From a checkpoint of a small transformer trained on Wikipedia: RMSNorm before each block.
Each number is 50 + 15 x the weight over its row's rms, rounded and kept within 0 to 99. Layers, rows and columns count from 0. The size before them is the row's rms in percent of the matrix's.

# layer 8 attention value, 384x384, rms 0.078, rows 279-312, columns 144-191
084:54 53 62 36 54 45 57 30 16 43 71 39 85 94 47 65 56 58 54 45 86 56 40 46 63 60 36 51 55 39 52 56 54 55 61 33 62 57 59 34 57 25 74 59 71 63 45 57
078:37 57 29 63 33 50 45 23 49 17 39 55 51 70 40 46 54 51 38 41 47 50 47 64 64 47 28 59 44 58 69 79 31 53 42 99 48 55 31 37 32 37 74 38 69 38 57 50
081:53 64 36 24 44 28 73 62 50 86 28 44 07 65 50 39 52 28 48 54 58 59 41 44 70 36 45 44 69 58 52 51 67 46 30 34 39 37 56 65 77 46 41 41 39 41 42 59
077:46 48 62 30 38 13 40 49 26 56 63 59 70 17 32 18 58 60 32 38 54 48 43 41 25 40 63 61 87 46 51 44 70 36 42 45 41 52 32 47 57 57 65 40 68 67 37 50
079:41 60 27 72 81 52 54 56 36 47 21 38 69 38 41 64 43 61 84 72 58 50 53 95 56 65 47 37 61 60 83 59 30 65 35 78 73 59 51 62 39 42 32 66 39 53 46 50
085:34 69 39 32 46 53 80 57 44 50 38 59 60 64 54 66 62 56 40 52 67 38 53 59 54 71 49 43 35 51 32 40 42 35 53 45 45 45 49 49 59 43 49 33 75 54 73 60
078:38 44 73 49 40 46 36 70 26 49 42 30 74 67 43 55 50 51 45 44 41 31 57 49 72 56 87 79 37 77 74 36 59 73 64 37 46 51 25 31 23 37 47 43 62 75 61 44
081:37 68 67 47 34 56 41 69 44 34 31 41 61 24 65 71 30 51 54 59 58 51 49 56 38 47 63 52 66 48 53 44 40 30 60 43 69 56 66 31 39 34 47 38 47 70 72 70
072:26 37 58 46 48 51 33 53 62 25 49 01 34 37 78 46 72 60 46 56 42 29 61 40 72 61 39 44 39 21 33 60 43 46 43 42 17 61 38 27 73 52 61 62 35 60 49 77
082:60 47 33 79 46 44 50 63 62 53 39 53 64 58 60 49 54 64 49 28 51 46 42 62 56 45 74 36 43 38 67 30 57 53 51 56 42 37 50 44 41 44 73 53 74 43 37 57
072:45 69 46 68 60 49 56 51 52 46 52 64 76 78 61 49 66 67 50 33 34 41 20 50 70 78 69 45 47 51 54 52 78 32 71 52 79 84 51 11 51 38 46 38 46 76 51 58
078:53 50 35 49 48 83 61 25 62 51 37 53 66 35 57 43 55 41 59 38 40 50 57 37 40 60 48 32 59 58 43 63 58 52 41 53 63 16 16 58 80 56 84 56 52 64 71 46
073:46 63 73 50 24 50 63 24 79 51 50 53 62 02 48 50 29 63 76 80 48 63 55 73 76 41 41 70 36 60 55 48 40 48 76 41 55 41 44 51 52 54 37 38 37 50 30 57
079:64 22 47 48 58 58 66 66 47 69 53 52 50 47 47 43 55 48 63 41 34 62 34 54 13 38 49 56 37 34 88 55 42 44 36 68 34 37 93 45 42 66 35 49 65 50 48 50
079:38 53 00 31 69 57 58 56 57 50 39 52 64 70 46 46 41 26 48 53 50 71 55 35 50 75 53 58 54 51 34 66 68 71 52 63 32 59 77 48 55 69 78 54 71 38 49 49
078:52 56 84 56 27 53 33 71 62 47 34 72 47 54 61 44 70 70 58 67 61 35 34 42 48 49 46 45 48 69 61 66 31 55 70 59 50 66 56 57 80 42 45 39 61 61 42 39
083:41 54 54 60 43 67 32 43 38 72 42 64 44 61 74 48 15 28 21 71 49 37 57 57 34 64 32 54 54 33 57 55 59 28 49 80 49 45 42 53 39 48 59 61 39 50 48 30
077:46 43 49 46 38 36 39 52 75 60 60 43 25 57 20 58 69 52 55 48 82 41 30 37 54 72 64 53 52 41 19 99 57 70 40 47 72 69 54 50 32 45 86 43 10 52 70 61
076:32 61 34 36 45 51 83 63 63 50 50 26 65 68 26 58 50 53 57 32 48 62 45 69 71 20 27 69 40 58 34 42 43 38 36 51 43 56 57 64 91 81 51 37 68 54 51 50
076:54 41 56 72 48 63 58 53 43 27 39 89 35 39 56 41 42 51 41 49 44 68 44 35 37 31 29 45 59 56 45 47 52 41 69 47 45 47 46 48 58 93 27 23 45 38 61 24
082:35 32 24 51 26 74 44 44 71 89 53 59 51 64 54 47 45 72 64 82 44 58 54 58 40 24 75 36 78 59 46 39 48 27 53 79 27 60 72 60 68 52 65 27 16 51 88 36
076:45 51 46 69 35 32 64 40 63 40 44 57 38 53 37 26 52 56 46 48 52 44 31 47 89 45 38 53 55 33 43 79 44 61 38 43 49 39 54 46 73 62 64 31 46 35 31 45
081:19 23 51 53 42 41 21 42 53 59 65 81 48 48 11 50 43 36 28 79 78 60 29 44 55 42 71 28 60 72 40 50 48 52 58 58 57 47 49 70 38 58 47 70 47 66 35 48
079:75 43 62 56 61 26 44 03 71 50 43 65 47 45 39 39 64 55 63 28 73 53 64 35 55 36 53 23 55 57 55 67 52 36 42 24 60 45 56 49 33 38 51 59 35 29 40 62
073:55 51 40 45 75 65 28 51 26 56 59 46 61 38 39 35 66 41 62 41 45 24 57 40 38 49 74 45 48 69 49 40 23 55 63 40 51 42 50 26 78 75 55 70 64 69 56 26
075:50 62 40 54 46 53 62 36 59 42 33 57 43 77 59 31 30 73 52 47 70 67 41 72 56 38 23 46 44 51 58 48 49 23 50 40 56 35 21 51 80 56 33 52 29 42 38 53
082:53 77 39 70 46 74 74 51 47 64 37 42 43 67 57 12 90 73 44 57 35 55 43 71 33 73 42 36 45 16 63 84 54 59 43 50 40 86 59 35 58 48 54 38 61 40 60 57
075:52 45 51 47 55 45 56 47 59 69 27 98 53 33 65 32 38 61 31 33 41 39 62 56 52 33 48 61 51 37 33 63 26 68 44 46 88 56 39 53 55 31 46 30 66 40 56 45
080:44 46 64 54 54 18 47 83 56 72 68 37 54 49 53 57 22 64 52 40 45 62 64 41 35 51 32 46 48 68 67 47 58 68 51 47 69 50 43 40 54 28 39 71 65 28 38 27
079:55 31 42 32 78 31 33 84 35 43 52 63 47 40 55 34 41 22 59 70 41 79 61 63 26 59 56 44 71 51 98 48 55 51 42 46 55 36 55 45 58 35 33 55 58 69 49 34
080:58 22 43 47 37 67 66 28 48 66 49 33 62 34 39 37 36 74 64 46 65 48 57 46 42 46 64 50 50 51 43 50 46 66 51 21 39 43 33 54 27 61 64 56 47 80 52 68
079:47 51 39 59 57 74 37 37 58 52 67 61 69 22 53 73 78 24 59 43 52 39 42 52 82 58 40 69 40 34 39 67 45 39 80 49 52 49 60 41 56 22 52 53 18 62 46 57
080:30 48 87 63 54 58 46 24 70 75 57 54 36 80 43 54 38 23 58 55 44 74 60 43 43 43 51 75 58 56 53 62 59 52 51 37 49 87 32 24 57 53 68 65 58 34 52 46
076:55 61 43 55 31 41 19 52 25 44 29 41 45 75 23 71 60 50 70 58 26 54 72 60 73 25 60 47 33 48 34 37 46 56 47 55 41 87 57 60 56 44 41 68 53 38 46 48
# layer 8 attention output (transposed), 384x384, rms 0.0984, rows 279-312, columns 144-191
083:43 52 58 40 68 54 52 62 43 48 31 71 32 31 58 62 54 63 55 50 20 41 53 62 44 56 62 65 31 76 58 00 25 64 49 63 45 56 38 48 46 56 53 47 69 60 55 60
079:82 46 47 57 47 50 67 63 38 52 31 40 69 39 40 63 41 43 62 51 55 44 61 33 82 36 58 37 47 29 54 55 61 51 56 13 84 54 40 28 57 41 14 53 17 62 32 60
082:30 35 40 37 29 68 25 49 43 46 62 52 63 34 73 41 34 72 53 70 37 33 53 37 44 53 33 53 56 26 49 61 57 52 65 57 59 45 43 53 33 75 70 59 60 44 42 82
077:65 48 39 47 45 50 37 49 58 55 47 59 59 37 49 51 66 44 55 56 13 23 70 54 47 44 47 48 55 60 48 75 64 69 45 62 66 65 42 48 34 34 48 67 60 32 48 81
076:70 54 66 33 50 63 43 49 57 75 54 53 44 62 65 43 38 56 58 44 44 63 89 55 35 81 40 69 60 62 48 61 48 48 37 54 38 52 41 65 86 69 41 30 72 33 71 36
081:33 54 49 52 35 68 15 53 34 55 50 46 57 24 79 40 66 60 64 51 57 51 49 37 54 53 30 64 42 66 81 63 57 53 62 17 53 56 70 67 66 65 57 46 43 52 50 58
076:73 39 69 39 44 39 41 39 42 59 47 30 48 50 76 49 61 59 39 39 28 42 33 34 28 38 55 58 63 46 45 63 65 35 43 49 60 60 48 69 68 68 77 42 75 37 47 44
080:61 15 70 74 48 47 27 57 74 45 64 46 38 50 52 48 67 39 32 59 43 19 74 49 48 40 70 87 49 45 41 41 36 58 46 57 75 44 59 66 47 85 32 48 60 39 47 63
074:65 73 32 38 53 40 51 59 61 54 49 74 88 65 41 46 18 42 67 47 62 53 51 60 37 51 68 60 63 37 43 28 58 36 59 71 45 27 70 53 31 38 52 75 44 37 34 57
084:41 66 52 70 31 55 40 46 36 65 52 48 51 59 63 41 61 26 42 38 49 54 27 58 21 58 31 54 37 87 43 67 52 60 78 51 87 59 44 58 53 29 43 32 51 46 52 77
075:58 42 32 41 54 49 50 41 56 64 49 48 64 35 58 56 56 59 39 40 55 58 63 32 35 61 65 55 74 49 50 57 47 60 34 49 32 35 40 87 47 76 46 61 72 36 50 41
080:69 31 34 64 47 43 23 61 51 54 53 61 09 67 52 39 48 78 34 61 33 34 57 51 30 40 61 44 76 51 40 35 70 54 71 17 61 66 73 55 43 43 47 64 57 44 46 64
073:65 66 27 39 37 64 38 29 27 58 67 69 73 46 53 69 66 24 57 66 58 44 59 30 55 60 65 24 75 36 25 44 38 38 57 63 67 30 44 45 42 32 43 69 32 62 43 30
075:51 53 33 70 38 30 51 57 46 41 65 57 27 44 55 32 49 42 43 45 79 60 55 58 72 31 70 67 51 76 46 37 56 71 81 55 75 60 21 46 46 48 43 30 44 37 48 56
081:40 43 73 50 44 42 88 56 96 58 44 33 36 53 52 64 63 42 41 44 58 46 49 58 34 51 56 70 46 32 43 25 40 69 50 35 50 40 47 57 46 49 51 75 46 85 46 54
077:47 46 50 60 63 49 61 62 22 59 56 36 41 49 23 42 38 35 74 27 40 77 60 51 61 47 46 62 62 50 47 40 66 30 50 72 77 39 41 43 32 37 49 64 43 33 41 50
084:47 58 52 81 53 48 51 61 48 64 54 34 51 50 44 48 57 74 60 56 61 47 43 69 46 51 52 63 50 32 46 40 24 58 38 49 47 43 55 42 74 32 55 49 86 72 38 79
078:58 09 55 56 76 88 56 23 21 10 26 26 57 40 30 31 53 42 40 47 24 67 59 40 38 47 19 62 36 60 78 41 46 28 10 37 47 60 63 60 57 35 36 68 68 40 33 48
075:39 79 49 42 38 72 33 40 50 63 45 60 50 50 48 35 29 37 54 68 50 40 57 51 64 71 38 47 44 42 61 60 51 45 51 63 74 48 61 52 44 34 58 52 21 36 09 48
078:58 54 33 32 48 65 40 48 75 78 26 25 66 60 58 47 75 58 24 60 33 45 54 40 49 16 41 39 29 43 48 37 83 47 27 67 23 68 27 68 41 27 24 88 09 40 51 55
082:54 46 68 40 32 49 39 68 61 25 65 43 20 36 52 38 38 30 31 28 48 63 31 38 53 65 52 73 35 44 61 57 71 68 12 44 71 46 25 66 46 27 36 73 50 61 23 53
078:42 50 73 37 60 53 50 60 76 42 56 17 49 58 40 42 52 59 30 52 74 41 72 59 28 45 45 45 58 43 72 63 80 74 19 59 70 36 66 49 43 23 52 42 25 45 55 54
080:51 55 48 49 37 75 57 55 54 36 73 43 49 50 66 64 59 73 30 38 41 30 31 75 52 62 59 53 51 08 50 46 39 47 50 36 52 48 43 59 53 36 56 32 39 45 59 93
078:57 37 57 62 56 35 54 60 58 40 53 31 42 34 58 41 00 30 31 45 44 71 54 45 47 64 52 24 42 45 61 43 55 62 01 48 27 60 61 38 62 50 43 61 53 64 49 72
075:83 71 52 42 57 43 43 55 51 33 47 29 53 33 56 50 37 45 47 55 52 47 47 40 72 37 36 40 59 39 22 73 49 50 37 35 67 51 55 59 20 41 43 64 63 54 51 42
077:68 44 55 09 36 41 62 79 41 59 35 48 50 66 41 45 35 43 69 49 38 47 29 22 32 52 48 67 61 74 61 74 48 47 51 34 51 62 71 55 50 41 37 56 35 46 58 76
081:57 45 56 26 54 24 21 73 42 59 36 41 52 56 29 33 21 16 32 44 62 28 58 36 37 29 56 53 59 61 35 16 37 49 30 67 41 58 33 69 35 46 24 71 55 44 34 49
077:38 63 60 47 53 81 54 28 50 41 77 31 68 62 58 51 69 48 50 57 44 78 47 49 35 67 53 55 43 68 59 54 83 39 40 14 53 45 61 30 44 72 61 45 57 46 36 51
080:57 53 51 50 69 64 30 28 65 49 31 36 48 25 14 36 47 40 70 50 67 49 88 51 65 21 59 36 45 44 39 61 27 38 50 70 27 61 65 52 43 71 48 24 60 64 51 62
083:39 46 40 94 41 51 36 25 46 49 72 64 49 64 69 50 61 40 45 18 30 34 53 71 80 51 56 57 32 63 22 56 30 28 52 51 73 67 37 55 38 75 65 55 72 10 60 49
083:47 42 58 62 38 30 41 52 54 54 55 29 45 38 34 55 55 59 37 49 56 39 61 43 75 45 23 55 33 70 58 53 49 24 43 49 43 79 56 41 51 29 61 59 47 21 94 23
081:38 40 56 43 71 32 63 66 55 46 43 28 28 63 37 63 36 41 57 36 51 41 43 64 54 41 76 47 60 49 39 64 35 49 33 81 31 47 30 36 50 65 29 37 89 42 58 29
080:58 26 25 71 55 52 59 61 54 43 51 54 68 35 48 66 53 77 66 61 65 52 46 45 64 68 31 54 17 31 57 81 35 65 59 40 44 57 56 63 54 60 48 47 39 56 67 56
078:53 39 46 42 59 42 59 46 43 41 69 45 38 53 80 14 39 39 55 24 59 37 39 46 26 60 64 59 59 54 33 56 55 54 57 69 40 43 73 54 27 79 35 46 48 43 67 45